Each number is 200 + 40 x the weight over its row's rms, rounded and kept within 0 to 999. Layers, rows and columns count from 0. The size before them is the row's rms in percent of the matrix's.

# layer 3 attention output (transposed), 192x192, rms 0.348, rows 150-168, columns 0-191
108,208,212,239,172,182,188,178,204,218,244,216,148,200,186,225,163,146,238,260,222,277,217,261,166,148,115,228,173,206,181,237,201,242,246,173,212,182,223,161,200,158,238,208,192,213,184,219,212,219,215,192,161,197,152,252,163,230,158,263,205,215,254,171,131,266,88,173,213,202,163,215,227,157,161,214,291,189,245,169,283,147,181,159,219,209,194,264,175,242,262,189,211,224,228,203,207,184,168,184,145,211,209,178,249,138,144,206,200,236,170,193,220,176,145,230,196,207,158,241,196,204,185,203,170,150,171,165,127,175,223,177,296,196,203,305,169,204,225,215,152,222,209,176,187,226,206,205,146,240,169,259,258,214,202,175,157,241,251,193,222,228,143,184,189,209,93,205,283,194,193,177,231,252,154,161,141,209,227,214,299,163,214,94,237,237,251,221,220,248,258,306,255
112,251,229,168,180,167,208,159,212,191,185,231,224,228,182,234,252,215,223,175,229,195,145,260,197,161,185,199,154,183,140,250,248,269,160,238,193,231,204,216,297,164,248,134,142,185,182,165,186,131,165,157,155,193,240,114,225,229,142,166,190,163,169,229,266,126,150,245,150,178,225,151,203,255,215,163,203,189,132,157,173,258,265,158,191,159,164,180,216,176,251,156,223,160,191,213,214,126,189,159,193,166,283,189,174,281,208,221,219,223,198,124,185,220,233,161,177,217,242,175,221,196,245,206,240,225,166,217,253,184,237,166,164,268,188,205,244,246,214,326,141,187,133,130,223,248,218,203,143,259,180,228,206,174,158,194,182,185,159,159,126,195,195,219,158,206,159,146,230,244,153,257,215,219,215,181,257,149,196,174,160,165,108,121,156,214,179,216,200,222,218,255,226
088,151,157,234,167,179,210,212,160,234,217,142,156,247,221,235,233,206,185,227,166,207,208,270,157,181,143,207,203,245,184,263,165,267,213,260,138,210,180,189,204,203,189,113,164,188,178,190,232,187,160,230,257,222,192,257,185,176,176,196,234,158,231,181,224,196,182,193,183,252,196,144,118,219,161,235,216,247,205,149,239,213,200,277,149,225,281,117,275,199,182,203,160,209,208,222,185,229,237,97,267,171,176,119,179,187,192,192,156,239,245,261,185,164,136,136,270,216,208,222,216,251,239,214,130,183,219,217,162,301,235,148,195,185,163,214,262,195,267,94,232,157,166,178,206,141,240,215,221,127,185,148,260,229,212,156,181,199,217,285,217,226,206,162,215,221,186,188,217,239,165,244,205,106,185,223,219,165,161,207,206,194,164,218,189,130,218,182,206,143,158,210,110
104,237,217,244,168,212,222,149,225,178,215,219,192,199,195,166,200,141,172,187,166,210,173,287,213,107,143,184,167,218,149,166,178,201,234,167,240,218,171,188,197,205,243,145,196,150,191,232,151,159,248,231,178,157,208,165,191,201,138,212,174,127,181,171,206,174,248,207,209,221,204,206,162,231,182,142,178,247,242,150,175,179,229,220,184,173,137,248,169,225,220,146,249,173,250,176,163,179,119,159,221,196,270,272,242,224,222,208,153,270,203,202,183,110,157,210,212,216,235,139,127,120,286,166,164,191,202,156,191,277,203,196,171,226,139,141,192,220,185,216,198,195,207,204,201,263,167,196,243,197,136,275,230,192,236,219,178,166,199,186,112,132,226,205,255,237,76,207,189,233,197,102,212,192,229,207,103,185,205,181,235,208,305,248,180,116,205,215,198,153,179,234,251
101,196,227,150,252,267,211,165,203,229,197,204,188,260,214,202,233,193,162,232,96,185,294,240,240,247,123,218,149,116,182,156,234,170,148,208,201,156,185,181,232,161,226,132,142,198,211,188,146,266,206,228,131,135,194,173,220,147,245,211,208,223,162,214,150,180,156,228,226,209,121,206,227,180,175,113,223,198,225,172,268,202,218,186,246,166,248,271,251,182,216,192,167,210,199,229,114,143,184,163,184,214,188,230,179,203,199,226,151,183,221,158,202,242,227,193,217,222,151,236,206,233,242,223,329,216,257,211,210,199,305,148,233,200,129,203,221,217,252,268,157,193,252,241,147,204,181,239,187,270,204,207,164,226,171,168,229,197,238,231,208,256,199,164,157,230,122,184,239,118,178,148,178,215,178,240,250,232,163,153,213,169,170,189,233,187,291,204,247,219,254,203,220
093,211,210,166,201,251,213,172,215,141,206,251,231,163,293,197,291,177,126,199,209,192,203,182,222,190,208,185,187,184,207,137,282,252,164,171,245,211,227,213,197,191,289,203,193,182,205,231,129,241,140,288,162,144,263,138,127,232,178,189,269,226,132,206,182,275,197,123,231,221,234,267,161,187,183,124,141,251,175,194,224,170,171,160,206,143,201,213,265,150,179,179,188,307,171,196,231,213,213,204,212,249,206,126,224,178,110,213,162,219,131,186,259,114,238,231,218,166,190,223,162,198,212,177,194,135,254,228,215,193,158,192,241,196,212,173,250,196,169,164,194,152,181,161,267,200,234,211,226,241,158,202,193,214,275,250,180,196,197,161,222,174,175,280,238,199,200,221,232,156,284,225,170,173,222,233,176,240,152,175,236,205,197,183,221,178,286,165,234,168,266,208,229
104,209,175,245,251,186,193,195,180,143,222,222,193,271,150,210,183,183,236,183,185,202,227,154,189,168,129,219,205,196,228,164,138,205,227,225,239,149,216,222,199,255,189,247,182,173,208,190,191,134,170,150,246,178,190,146,194,158,100,150,200,185,204,254,164,313,190,167,171,215,155,303,188,214,218,217,211,262,194,215,289,190,189,165,210,182,123,173,151,255,248,239,176,254,257,212,173,175,203,214,145,227,159,154,223,253,179,173,264,244,199,157,238,159,141,156,230,243,116,256,201,215,171,138,220,173,200,172,200,159,154,270,241,279,237,187,113,121,237,147,195,197,195,225,284,124,141,166,165,185,211,263,194,189,244,215,183,168,187,244,221,226,251,116,173,166,201,204,174,236,187,147,182,224,151,148,136,195,244,281,182,222,179,232,178,238,148,224,195,175,160,192,221
100,225,214,238,191,232,142,195,201,242,249,221,230,210,204,113,185,191,196,131,237,194,200,208,137,203,167,212,181,169,163,172,197,265,263,162,158,304,188,209,142,207,276,208,291,214,172,194,214,195,216,182,200,255,98,246,194,235,182,192,138,214,215,206,209,214,145,165,237,188,202,198,151,169,226,226,156,173,300,228,193,213,207,169,115,150,220,223,205,135,166,216,162,243,151,233,176,119,209,201,139,212,203,218,168,172,186,324,270,222,154,98,215,234,271,182,254,188,213,146,179,176,176,205,160,168,238,167,192,202,225,213,201,231,283,195,183,180,138,216,218,188,190,211,226,228,180,211,243,228,205,294,205,254,231,192,219,205,179,99,184,207,183,178,170,297,216,175,172,251,131,239,235,236,173,206,212,153,176,156,248,225,166,247,216,278,195,240,149,204,232,184,253
101,132,217,196,179,220,223,139,194,151,242,148,141,143,184,283,211,211,199,131,166,212,247,172,256,207,188,217,244,193,207,273,188,184,277,197,164,271,92,192,139,207,239,172,254,236,215,123,254,225,227,172,207,220,208,217,228,210,205,216,224,240,206,168,286,223,221,168,130,200,183,191,139,191,202,227,210,239,189,252,117,228,111,181,139,219,252,165,174,201,203,212,218,177,242,217,152,200,222,250,209,231,198,218,133,194,145,190,231,247,266,162,219,175,198,183,172,208,369,209,253,91,118,176,208,173,195,124,161,196,115,163,171,221,195,206,252,213,207,229,233,184,164,157,205,177,195,227,209,197,208,186,222,158,247,189,193,229,244,193,165,136,214,228,207,214,178,252,210,196,208,226,204,273,192,136,220,218,265,169,245,131,194,172,206,183,204,192,122,172,182,213,231
096,147,215,273,174,162,222,123,180,187,274,147,249,168,262,148,203,165,173,223,183,183,159,171,213,185,184,191,260,182,252,166,182,198,209,211,249,190,214,262,190,228,174,237,148,182,251,190,188,200,233,204,199,151,181,222,165,194,253,237,176,117,271,107,241,228,243,196,204,212,169,220,161,161,248,198,233,219,202,240,200,245,208,167,200,199,196,186,184,178,129,179,194,240,197,222,196,193,178,218,195,108,159,181,237,193,163,200,126,233,220,176,258,154,211,124,163,239,154,147,238,165,206,150,180,186,180,189,212,172,156,148,146,251,247,176,190,248,177,287,237,227,189,204,186,120,211,182,146,209,199,157,139,214,204,281,111,202,222,182,229,169,312,146,269,188,207,187,222,148,205,145,291,138,201,142,191,259,222,134,131,131,256,249,154,249,160,171,244,211,196,147,187
104,188,180,190,127,214,247,185,173,206,261,191,156,260,177,241,182,210,199,199,241,216,205,208,174,227,209,160,175,175,248,192,188,154,151,192,213,184,191,107,230,195,216,186,221,225,203,210,181,196,185,225,167,182,176,211,118,171,250,133,121,170,209,164,179,225,180,178,195,222,220,183,181,193,160,105,152,204,173,200,245,118,249,240,144,201,216,158,216,147,280,153,185,179,146,166,200,287,218,204,200,106,165,195,174,160,239,338,250,301,160,196,209,188,175,239,258,214,197,201,287,165,254,151,197,136,212,185,188,230,160,195,124,173,297,220,228,211,255,198,180,213,297,224,239,195,243,216,259,192,208,157,204,219,236,184,191,207,227,216,141,230,249,218,182,238,156,159,218,203,168,144,298,149,198,138,234,197,209,184,280,292,177,231,223,204,196,203,208,132,224,181,173
085,254,194,178,304,154,295,194,237,235,212,179,139,262,153,235,160,210,168,206,152,236,232,224,175,187,143,210,158,210,271,224,203,188,185,184,115,256,217,136,253,316,298,220,160,164,121,193,128,150,124,234,246,250,213,203,210,233,218,231,131,163,186,218,140,175,190,201,222,238,152,222,198,173,223,179,231,174,190,234,237,220,140,180,180,271,209,211,168,200,206,149,240,198,119,223,255,176,171,198,172,240,179,227,250,255,180,202,204,219,220,161,208,190,157,212,248,258,159,219,271,197,257,244,165,200,230,197,187,272,166,200,165,153,214,282,163,203,191,262,210,283,180,168,250,204,214,195,213,222,146,205,226,196,178,182,218,271,270,240,182,189,274,203,238,206,221,260,234,186,166,206,202,227,201,219,142,180,211,159,156,222,215,214,240,201,203,327,193,209,186,228,190
106,207,261,223,213,261,240,187,195,191,118,222,181,199,278,232,205,238,206,138,167,212,250,154,187,177,193,199,220,194,185,165,111,172,210,220,231,154,223,237,236,194,270,157,257,213,137,206,170,129,160,198,89,222,149,219,176,242,163,226,183,271,188,247,271,219,245,188,188,200,191,225,226,164,208,168,193,162,140,174,262,248,178,188,136,229,183,215,204,213,228,163,100,200,199,203,241,225,285,212,239,236,163,210,127,254,172,251,216,257,193,175,250,222,209,184,201,192,202,195,173,197,190,163,209,155,174,112,192,226,161,283,180,245,255,241,117,270,239,235,186,228,227,171,216,269,171,148,241,181,226,213,169,166,229,227,204,221,193,258,266,167,185,152,258,156,204,201,218,175,261,181,188,137,163,228,208,156,190,243,86,151,198,180,119,235,197,224,267,170,211,133,170
096,199,184,162,194,193,261,215,199,206,221,146,222,234,158,232,299,235,220,156,203,223,243,144,170,207,192,135,241,160,211,192,247,192,194,177,217,181,210,265,233,152,150,157,265,210,233,205,212,218,221,161,135,145,247,208,289,259,210,247,264,149,257,182,157,186,205,174,231,216,270,207,256,155,155,221,265,190,180,260,215,214,123,247,210,280,168,261,250,187,147,204,244,166,237,229,187,257,173,160,162,257,162,150,123,199,197,162,200,148,221,294,184,230,162,145,158,160,210,191,235,256,194,173,201,215,213,238,191,176,218,204,237,189,274,165,141,132,268,178,231,154,191,85,148,170,149,224,194,220,131,133,204,236,174,214,183,166,229,221,192,210,170,207,185,174,146,221,233,288,206,272,208,136,200,181,146,274,160,200,168,196,203,195,158,169,190,227,137,227,199,187,222
101,155,167,184,184,203,223,169,146,250,232,212,214,146,217,145,216,246,248,185,173,141,197,153,192,174,202,228,188,121,232,154,229,183,237,154,165,222,231,135,146,219,233,151,206,164,263,131,252,262,215,283,270,208,190,231,193,210,210,276,180,182,202,215,184,180,149,214,139,162,216,204,174,167,217,148,225,247,137,198,213,287,209,242,179,210,174,259,214,206,198,230,176,138,187,216,117,222,197,232,217,241,123,200,216,237,209,210,244,224,221,238,219,189,157,104,214,208,169,151,192,182,214,238,166,169,235,292,260,207,116,173,273,162,315,216,235,198,264,288,179,187,192,215,142,124,154,168,204,238,208,146,164,189,228,126,222,131,216,183,225,181,214,194,192,189,211,218,160,189,130,163,149,190,170,205,247,207,260,152,214,196,148,234,157,169,141,174,143,205,121,181,161
110,250,220,223,176,175,250,213,205,212,169,124,190,187,194,227,235,223,216,211,303,178,152,231,207,203,164,167,243,206,190,260,191,240,212,179,193,243,184,251,201,218,196,169,153,180,226,216,221,195,293,231,197,192,234,147,219,266,144,257,230,227,279,248,237,219,152,211,150,243,212,146,133,270,247,193,197,193,181,253,176,240,159,248,210,222,162,261,154,158,242,275,219,217,176,222,140,244,187,168,221,233,208,204,201,179,115,240,135,157,216,178,259,209,217,161,226,240,219,223,201,232,213,194,153,182,176,159,194,174,184,211,203,274,173,168,241,280,79,160,188,141,194,219,286,263,190,160,151,267,218,192,277,176,152,214,153,202,217,140,230,180,249,224,231,196,190,230,225,178,218,123,231,180,263,275,215,222,201,159,137,87,238,182,150,254,233,151,171,226,176,208,171
096,227,229,272,226,160,302,241,186,200,201,160,142,206,226,145,276,178,239,157,212,218,195,148,214,249,215,216,248,178,204,225,217,190,154,189,150,191,203,206,179,174,197,185,188,218,224,165,302,206,189,151,240,219,241,214,162,256,240,261,176,218,148,214,75,215,124,217,205,277,244,239,171,242,261,224,225,222,171,243,230,232,148,134,183,151,156,198,218,142,206,209,154,227,201,176,125,192,242,250,211,214,195,147,172,216,203,196,284,233,194,231,263,212,257,275,231,115,255,235,211,210,172,112,208,250,228,206,197,143,236,291,124,206,166,159,157,201,159,140,143,289,168,129,276,187,200,172,206,197,174,253,223,188,238,202,212,199,203,213,185,220,189,277,200,186,213,206,162,203,212,204,157,232,217,139,196,190,197,203,218,238,206,186,207,261,209,138,258,211,136,164,242
102,137,149,248,220,163,221,204,223,214,155,134,228,142,202,206,223,261,231,156,234,253,185,228,163,188,190,221,156,202,200,243,232,163,158,180,200,162,233,219,237,154,166,255,251,196,142,250,193,231,178,155,196,190,200,175,223,179,162,217,210,187,179,229,268,136,282,238,239,181,208,212,207,207,173,164,204,161,200,256,199,202,211,209,227,207,149,152,88,266,165,238,270,200,106,212,209,210,266,232,228,207,196,231,177,210,234,172,236,232,228,148,150,246,227,190,182,251,173,257,291,239,191,217,257,208,175,209,178,235,204,245,269,231,172,168,260,197,164,136,185,119,149,215,164,205,227,193,175,232,181,251,200,233,156,219,259,157,203,269,197,245,244,173,266,223,181,168,149,183,171,236,97,169,223,101,182,142,228,121,225,224,156,214,126,250,129,185,201,117,205,268,173
104,216,172,217,166,102,220,214,181,286,250,233,199,187,174,218,227,201,133,205,142,217,248,208,168,179,214,148,223,245,159,283,220,239,163,91,202,226,233,227,213,160,116,179,141,206,223,198,221,172,156,156,195,226,197,236,194,198,245,262,168,217,217,195,246,202,198,238,213,225,192,104,269,197,134,286,187,197,224,239,220,202,176,241,173,208,178,211,117,241,227,108,207,193,204,197,209,168,208,197,239,124,216,252,187,212,220,278,212,258,213,210,261,252,184,196,179,314,211,198,159,209,214,202,220,227,272,126,250,149,200,202,156,159,241,281,168,213,224,189,240,188,263,238,173,211,196,256,148,236,233,186,220,157,239,168,285,194,252,286,197,228,222,227,200,173,168,163,237,263,130,203,251,173,202,117,181,245,182,269,223,226,191,225,214,243,174,222,176,149,170,201,198
# layer 3 attention value, 192x192, rms 0.198, rows 151-168, columns 0-191
113,202,193,169,284,145,184,99,115,235,262,154,174,199,153,152,130,213,228,155,209,251,139,222,226,206,127,234,202,168,195,155,235,114,199,198,219,215,210,233,244,222,181,211,205,186,249,206,153,166,197,210,188,148,223,203,262,229,92,193,197,193,159,224,202,197,253,156,262,182,208,177,228,222,193,186,169,186,183,271,193,152,235,176,259,207,141,239,161,218,266,208,112,235,214,175,240,225,225,302,244,200,133,137,235,105,231,198,196,236,216,169,187,233,151,280,174,152,180,261,191,233,182,209,166,175,245,239,184,218,208,256,197,187,155,238,137,139,225,123,211,231,186,218,173,217,199,196,222,150,127,203,205,196,166,227,154,185,139,171,168,204,241,277,226,161,275,213,164,223,189,179,229,200,220,196,190,197,185,229,206,179,147,215,189,188,161,300,116,145,173,245,174
091,154,164,210,226,230,170,142,254,243,152,168,174,220,212,180,180,188,261,158,211,205,273,257,200,188,231,237,174,211,295,232,144,137,247,237,139,199,196,198,270,170,191,251,163,183,241,224,277,177,189,175,255,317,250,183,212,255,200,233,262,173,201,216,209,191,192,204,198,99,154,258,198,185,290,163,178,167,131,201,142,282,151,231,180,167,278,211,213,185,221,224,150,177,141,162,167,209,216,235,238,233,213,232,191,232,155,121,138,238,222,148,194,207,251,186,150,269,201,233,239,217,197,191,195,246,144,115,255,256,223,250,112,226,255,183,183,173,252,267,243,107,222,233,254,195,205,180,180,178,201,232,183,200,212,192,210,248,207,212,229,252,111,173,241,173,194,198,150,160,206,158,224,243,206,233,162,172,209,203,170,183,192,225,190,145,238,222,184,214,215,167,213
101,134,206,300,212,175,287,201,167,205,249,211,212,230,226,269,189,206,184,185,253,212,214,211,286,186,149,145,254,216,172,146,225,194,166,189,152,202,170,164,253,227,258,213,156,226,214,199,163,206,253,196,196,198,234,223,192,216,139,199,230,185,242,178,213,241,222,263,185,230,219,234,255,264,203,158,225,130,219,238,147,300,173,236,229,212,173,236,190,200,203,252,195,169,153,265,235,185,190,164,235,235,200,229,166,206,206,173,265,207,205,127,265,250,243,128,230,226,166,217,203,177,240,145,124,189,179,182,198,220,288,246,210,194,207,224,152,175,252,170,234,200,200,205,198,256,188,174,234,184,161,185,184,252,211,199,165,145,183,121,186,173,227,281,126,228,313,249,223,115,228,166,208,130,272,237,207,295,210,129,195,224,154,217,176,189,207,282,162,215,190,267,205
101,147,240,193,137,193,183,144,208,208,237,130,203,222,199,179,197,251,202,181,266,196,181,156,212,213,223,232,196,219,261,122,271,203,219,194,211,201,180,230,156,154,220,183,204,145,236,123,142,220,198,221,116,247,129,277,243,202,173,187,148,220,150,175,238,237,290,117,231,152,148,196,273,246,139,199,156,186,193,182,225,229,79,179,230,230,205,170,190,224,117,155,239,177,138,204,205,181,240,173,285,187,161,163,192,205,203,173,168,178,216,291,211,202,160,226,172,210,235,260,163,224,206,210,253,161,232,173,132,180,136,209,250,240,132,151,217,181,188,161,167,115,166,193,174,198,217,196,210,209,194,189,190,155,159,221,178,198,209,213,159,183,184,264,230,136,181,214,169,174,216,217,269,204,149,125,267,210,173,203,135,293,225,213,176,159,230,282,207,246,216,234,182
097,200,243,153,132,173,118,197,154,147,190,250,201,191,193,174,189,207,124,261,215,279,183,162,173,229,265,199,222,222,178,171,209,173,208,130,220,186,217,163,236,220,208,192,162,260,122,146,205,194,256,196,185,184,213,186,256,216,172,184,147,203,240,177,230,174,89,160,183,291,198,161,193,213,184,172,270,219,178,198,179,268,192,215,245,158,161,224,170,238,224,171,277,141,179,147,224,141,109,164,213,166,203,224,167,163,258,221,150,328,291,196,181,212,220,216,282,258,174,237,187,236,282,139,117,240,194,198,178,191,194,140,221,191,149,161,193,132,115,198,185,202,238,210,199,198,258,202,217,235,248,200,160,181,204,176,205,234,221,201,178,218,144,169,159,220,191,186,140,185,220,210,215,169,134,208,185,234,220,146,226,250,152,184,167,237,232,230,211,193,193,98,192
105,148,169,235,175,217,237,193,175,115,143,220,132,151,240,283,168,163,219,218,174,209,224,173,239,293,198,177,182,185,252,201,235,236,142,183,115,224,286,222,238,208,147,171,180,164,208,185,220,242,240,222,250,248,170,151,203,214,226,214,189,233,183,144,172,184,224,178,148,216,226,163,213,144,213,188,219,174,234,105,211,150,209,194,189,104,149,169,195,118,212,182,217,162,180,243,185,236,172,205,156,231,191,236,218,188,190,231,163,270,167,151,131,172,224,194,210,183,248,175,245,194,154,236,211,225,194,175,206,261,225,187,177,233,178,189,229,217,181,179,219,244,184,251,229,208,188,216,212,217,173,270,233,216,158,289,177,190,136,277,266,148,194,165,197,285,180,198,228,168,255,255,241,114,189,253,216,219,127,169,150,251,204,150,219,239,134,230,232,180,115,248,89
100,169,213,147,211,167,131,173,228,181,216,216,170,277,148,263,168,146,223,237,182,178,206,210,158,235,214,171,300,229,153,235,219,173,117,242,158,142,206,214,203,226,227,174,196,162,118,184,179,238,220,193,169,207,209,246,247,195,202,172,219,249,97,216,228,255,199,175,245,231,194,188,204,248,211,283,228,181,245,237,240,163,216,158,186,232,173,258,186,136,272,228,153,190,188,244,252,222,274,189,143,215,217,261,183,143,236,192,194,146,190,185,210,203,218,192,155,148,230,201,93,225,221,294,166,289,202,212,217,254,244,215,235,171,176,232,172,171,166,165,252,195,216,158,159,138,178,150,195,286,229,218,239,174,192,203,181,171,236,172,293,112,195,146,244,184,232,190,216,238,208,194,144,144,157,233,216,234,230,204,168,154,145,210,221,197,267,210,259,212,281,150,175
102,269,277,133,157,260,180,238,237,183,176,235,237,208,207,217,167,174,222,213,261,145,217,224,237,191,191,185,239,158,144,191,223,211,251,205,233,175,176,199,206,232,211,296,222,274,109,246,216,195,194,191,238,213,214,171,251,156,209,247,275,208,121,178,203,159,206,245,232,237,143,234,87,174,219,263,258,171,149,190,232,251,203,253,209,192,221,196,243,231,212,191,152,149,188,180,253,178,184,185,203,224,209,213,184,135,165,193,180,202,224,97,209,162,228,216,245,164,205,203,212,143,200,234,218,230,182,206,224,165,183,286,214,90,194,194,201,200,243,194,204,197,183,178,180,179,190,208,233,213,115,209,156,145,212,199,141,245,211,234,295,199,227,220,119,238,230,191,226,254,178,156,154,207,231,203,350,202,228,186,186,133,276,262,166,226,223,261,167,213,167,156,200
097,153,208,206,239,213,188,157,221,210,202,167,193,204,225,268,197,154,162,265,157,123,183,211,300,252,215,192,180,165,242,176,183,229,211,266,314,217,174,164,174,216,208,206,327,178,132,157,171,218,283,224,183,242,90,167,244,174,208,241,231,160,237,134,152,152,100,129,223,199,226,243,265,211,266,160,197,171,259,220,193,192,167,200,211,219,237,303,149,122,225,221,195,219,212,188,240,162,136,222,231,190,159,205,184,212,171,132,191,177,169,190,229,188,181,222,170,224,165,177,262,187,182,167,250,193,220,172,242,246,260,176,183,186,217,191,276,203,185,139,145,203,179,206,150,169,177,250,275,215,225,201,223,184,187,158,205,206,238,204,216,211,290,173,125,129,217,222,208,204,197,279,194,164,196,210,224,182,157,175,230,231,192,201,171,204,240,260,270,170,201,167,219
102,272,165,185,233,227,212,232,280,136,161,127,104,181,224,190,179,274,167,190,174,240,218,191,209,170,211,187,321,216,215,265,263,180,217,189,150,193,261,272,282,142,251,241,205,250,240,238,255,182,121,153,193,147,143,163,244,253,201,143,204,171,241,263,234,195,209,150,242,212,222,226,276,202,214,234,240,153,134,238,236,122,179,270,212,218,233,171,208,219,169,162,167,178,197,188,176,176,217,133,216,243,218,186,145,198,209,162,180,161,217,231,194,195,219,160,176,201,119,192,216,183,172,190,152,178,280,203,211,221,205,147,218,168,251,120,204,170,208,155,199,187,212,216,211,186,206,148,213,225,186,184,237,222,167,123,214,198,161,192,218,209,203,174,289,199,210,159,135,233,225,218,196,204,234,182,210,252,188,159,218,206,106,216,106,136,215,239,264,185,189,123,186
090,81,149,201,189,310,169,156,135,249,219,160,233,151,147,184,239,172,206,172,239,241,218,227,146,224,179,175,162,219,158,268,230,248,197,131,186,167,231,198,217,130,274,241,186,216,236,251,183,225,172,192,248,228,147,201,192,190,195,220,238,151,222,219,183,170,170,243,256,227,223,245,265,157,173,293,174,175,145,228,179,171,251,128,161,246,222,218,163,233,220,140,244,127,168,227,236,208,217,207,268,212,241,234,237,185,145,166,208,182,193,218,244,168,125,210,200,138,234,186,187,166,242,173,126,269,229,183,179,229,208,168,221,216,218,247,214,196,234,189,150,219,196,282,264,225,306,231,206,230,168,135,182,171,157,185,172,147,246,253,258,199,226,169,203,277,223,204,209,237,195,183,247,234,106,197,233,206,195,229,126,214,169,159,191,141,233,198,209,166,174,237,191
105,113,121,151,238,273,185,207,211,187,132,203,157,157,227,214,186,260,151,192,198,205,141,161,231,173,185,231,165,184,188,231,226,205,173,161,190,274,209,224,150,290,219,221,195,156,197,188,129,141,218,179,270,186,134,200,230,158,241,241,216,144,179,149,169,209,167,224,186,227,177,138,234,224,213,196,225,159,205,145,203,133,204,151,211,168,200,193,260,178,237,194,178,221,209,222,184,151,191,114,178,324,179,183,195,114,224,160,167,202,235,229,175,289,157,177,175,204,161,156,128,230,191,163,211,272,191,174,278,236,143,209,113,242,168,207,240,187,167,165,173,212,164,199,211,231,230,177,166,153,159,149,189,198,197,146,193,283,156,229,232,148,202,233,116,243,202,263,214,199,192,123,196,258,202,240,165,185,148,157,143,202,199,246,227,251,172,161,209,157,245,165,139
096,189,212,195,185,202,283,220,193,270,207,184,128,144,195,227,200,300,244,210,214,241,201,191,150,151,173,211,156,191,139,207,159,185,234,242,246,210,165,124,175,197,225,217,242,214,264,134,171,186,266,316,217,197,207,157,175,201,154,289,174,230,164,206,193,140,226,185,198,256,238,141,205,266,236,211,222,220,154,136,182,177,200,235,189,209,264,224,126,151,168,210,170,175,175,179,115,215,188,245,190,123,210,242,219,175,233,187,192,148,240,145,209,263,133,181,196,252,225,216,202,197,237,181,207,222,204,207,138,172,184,205,221,247,164,104,180,264,189,267,237,216,212,203,242,239,230,168,181,185,220,224,218,169,172,236,235,299,132,223,218,265,236,115,184,174,240,114,199,224,171,181,203,226,234,156,201,148,259,228,255,186,234,215,270,194,246,149,197,211,118,224,206
102,225,143,206,200,153,188,273,243,109,180,182,178,189,223,234,154,177,231,208,202,191,152,194,173,241,112,215,226,170,191,201,165,220,220,216,153,131,202,214,131,143,253,202,252,255,207,201,216,226,219,298,176,195,203,146,174,252,229,214,249,232,112,140,213,170,181,181,199,177,186,202,253,257,288,237,164,251,193,193,230,240,167,254,242,167,253,192,203,250,255,178,156,265,210,170,229,205,238,161,192,142,251,213,181,231,209,245,211,245,225,165,241,250,267,212,187,220,189,220,236,315,159,197,165,191,182,129,156,236,143,212,177,235,197,224,180,246,263,166,245,184,183,244,206,117,194,188,232,204,168,172,192,114,228,190,211,128,197,226,227,265,198,187,171,234,187,126,226,248,192,286,125,292,170,228,208,163,198,153,200,198,184,249,224,173,245,219,259,194,238,246,126
109,165,131,179,186,230,80,109,172,252,260,203,234,144,232,186,239,231,198,133,265,192,189,206,278,184,277,165,211,184,119,128,226,176,169,171,189,196,172,184,208,251,242,240,236,189,215,154,228,178,209,284,217,234,188,210,243,209,205,209,194,186,187,198,221,136,224,167,155,184,221,188,226,221,204,190,264,199,282,231,83,254,236,202,222,222,250,288,173,208,203,176,219,238,135,155,227,225,119,164,204,190,178,233,195,184,228,210,216,184,182,145,160,196,235,199,169,151,236,140,246,229,167,213,241,124,192,151,269,174,222,247,153,150,199,199,169,202,256,310,208,214,249,225,186,239,161,231,267,242,177,185,196,192,179,199,190,199,236,151,253,196,126,223,181,130,175,217,218,256,224,190,188,121,217,228,146,230,194,237,220,146,200,298,244,227,185,210,197,154,182,212,236
093,238,179,160,256,261,169,200,258,310,200,167,251,205,235,195,214,202,122,172,174,219,214,168,135,209,177,191,203,187,164,229,204,232,209,194,163,279,193,190,204,208,205,102,141,197,136,190,193,209,186,241,231,178,235,137,266,190,219,240,228,210,181,150,248,244,253,94,177,264,239,200,172,124,208,161,198,210,225,240,213,195,236,166,198,216,212,151,243,241,206,241,230,180,182,121,181,243,198,209,166,214,248,300,210,176,173,216,89,243,224,199,218,156,186,181,241,162,206,162,187,218,260,191,211,173,164,203,280,192,178,168,208,192,222,224,226,243,161,135,207,220,179,295,240,193,210,201,137,223,265,186,224,123,176,249,188,235,109,217,238,248,187,213,168,140,199,230,271,258,219,272,212,93,201,193,219,182,199,139,237,156,272,198,250,183,184,197,200,190,142,161,186
102,231,121,164,226,209,204,225,135,217,225,231,248,176,158,183,199,274,237,167,229,179,246,214,262,247,81,204,217,265,270,241,241,262,235,226,172,245,218,177,189,186,212,208,201,211,245,231,219,205,193,142,272,171,217,227,129,274,209,159,295,188,277,211,205,221,229,212,195,220,147,151,242,215,231,200,170,200,162,183,261,178,216,127,246,143,229,222,234,179,234,194,198,225,213,184,249,231,198,253,218,187,159,208,174,259,189,244,188,195,184,132,173,156,224,268,154,183,262,176,237,189,209,269,199,214,147,243,195,224,131,152,246,171,152,165,160,176,180,197,200,226,221,171,221,183,213,183,259,161,280,125,206,212,322,172,188,214,135,158,197,170,162,205,175,250,180,248,274,193,235,181,200,188,184,153,211,173,231,261,245,228,223,230,186,247,199,170,272,195,177,268,305
109,224,216,244,260,235,210,208,305,202,244,141,191,216,149,197,205,186,285,245,143,169,247,205,226,211,88,241,173,214,159,241,270,187,250,143,269,232,112,258,199,208,191,247,224,213,215,219,140,168,242,176,186,184,195,198,187,223,204,173,188,153,186,173,240,222,204,141,200,136,276,152,177,194,166,241,231,172,201,140,189,168,209,243,230,164,202,156,219,229,208,188,183,186,149,172,227,225,227,197,230,226,248,131,208,279,156,186,170,124,110,199,216,182,189,167,142,226,157,170,207,192,289,190,226,208,192,122,184,276,228,221,194,181,189,170,103,243,186,140,234,240,273,181,242,160,120,132,148,198,134,200,215,202,119,128,194,190,177,205,253,106,223,194,201,190,175,183,223,181,196,190,196,167,190,197,193,176,207,215,274,162,275,178,199,140,179,198,209,229,139,211,221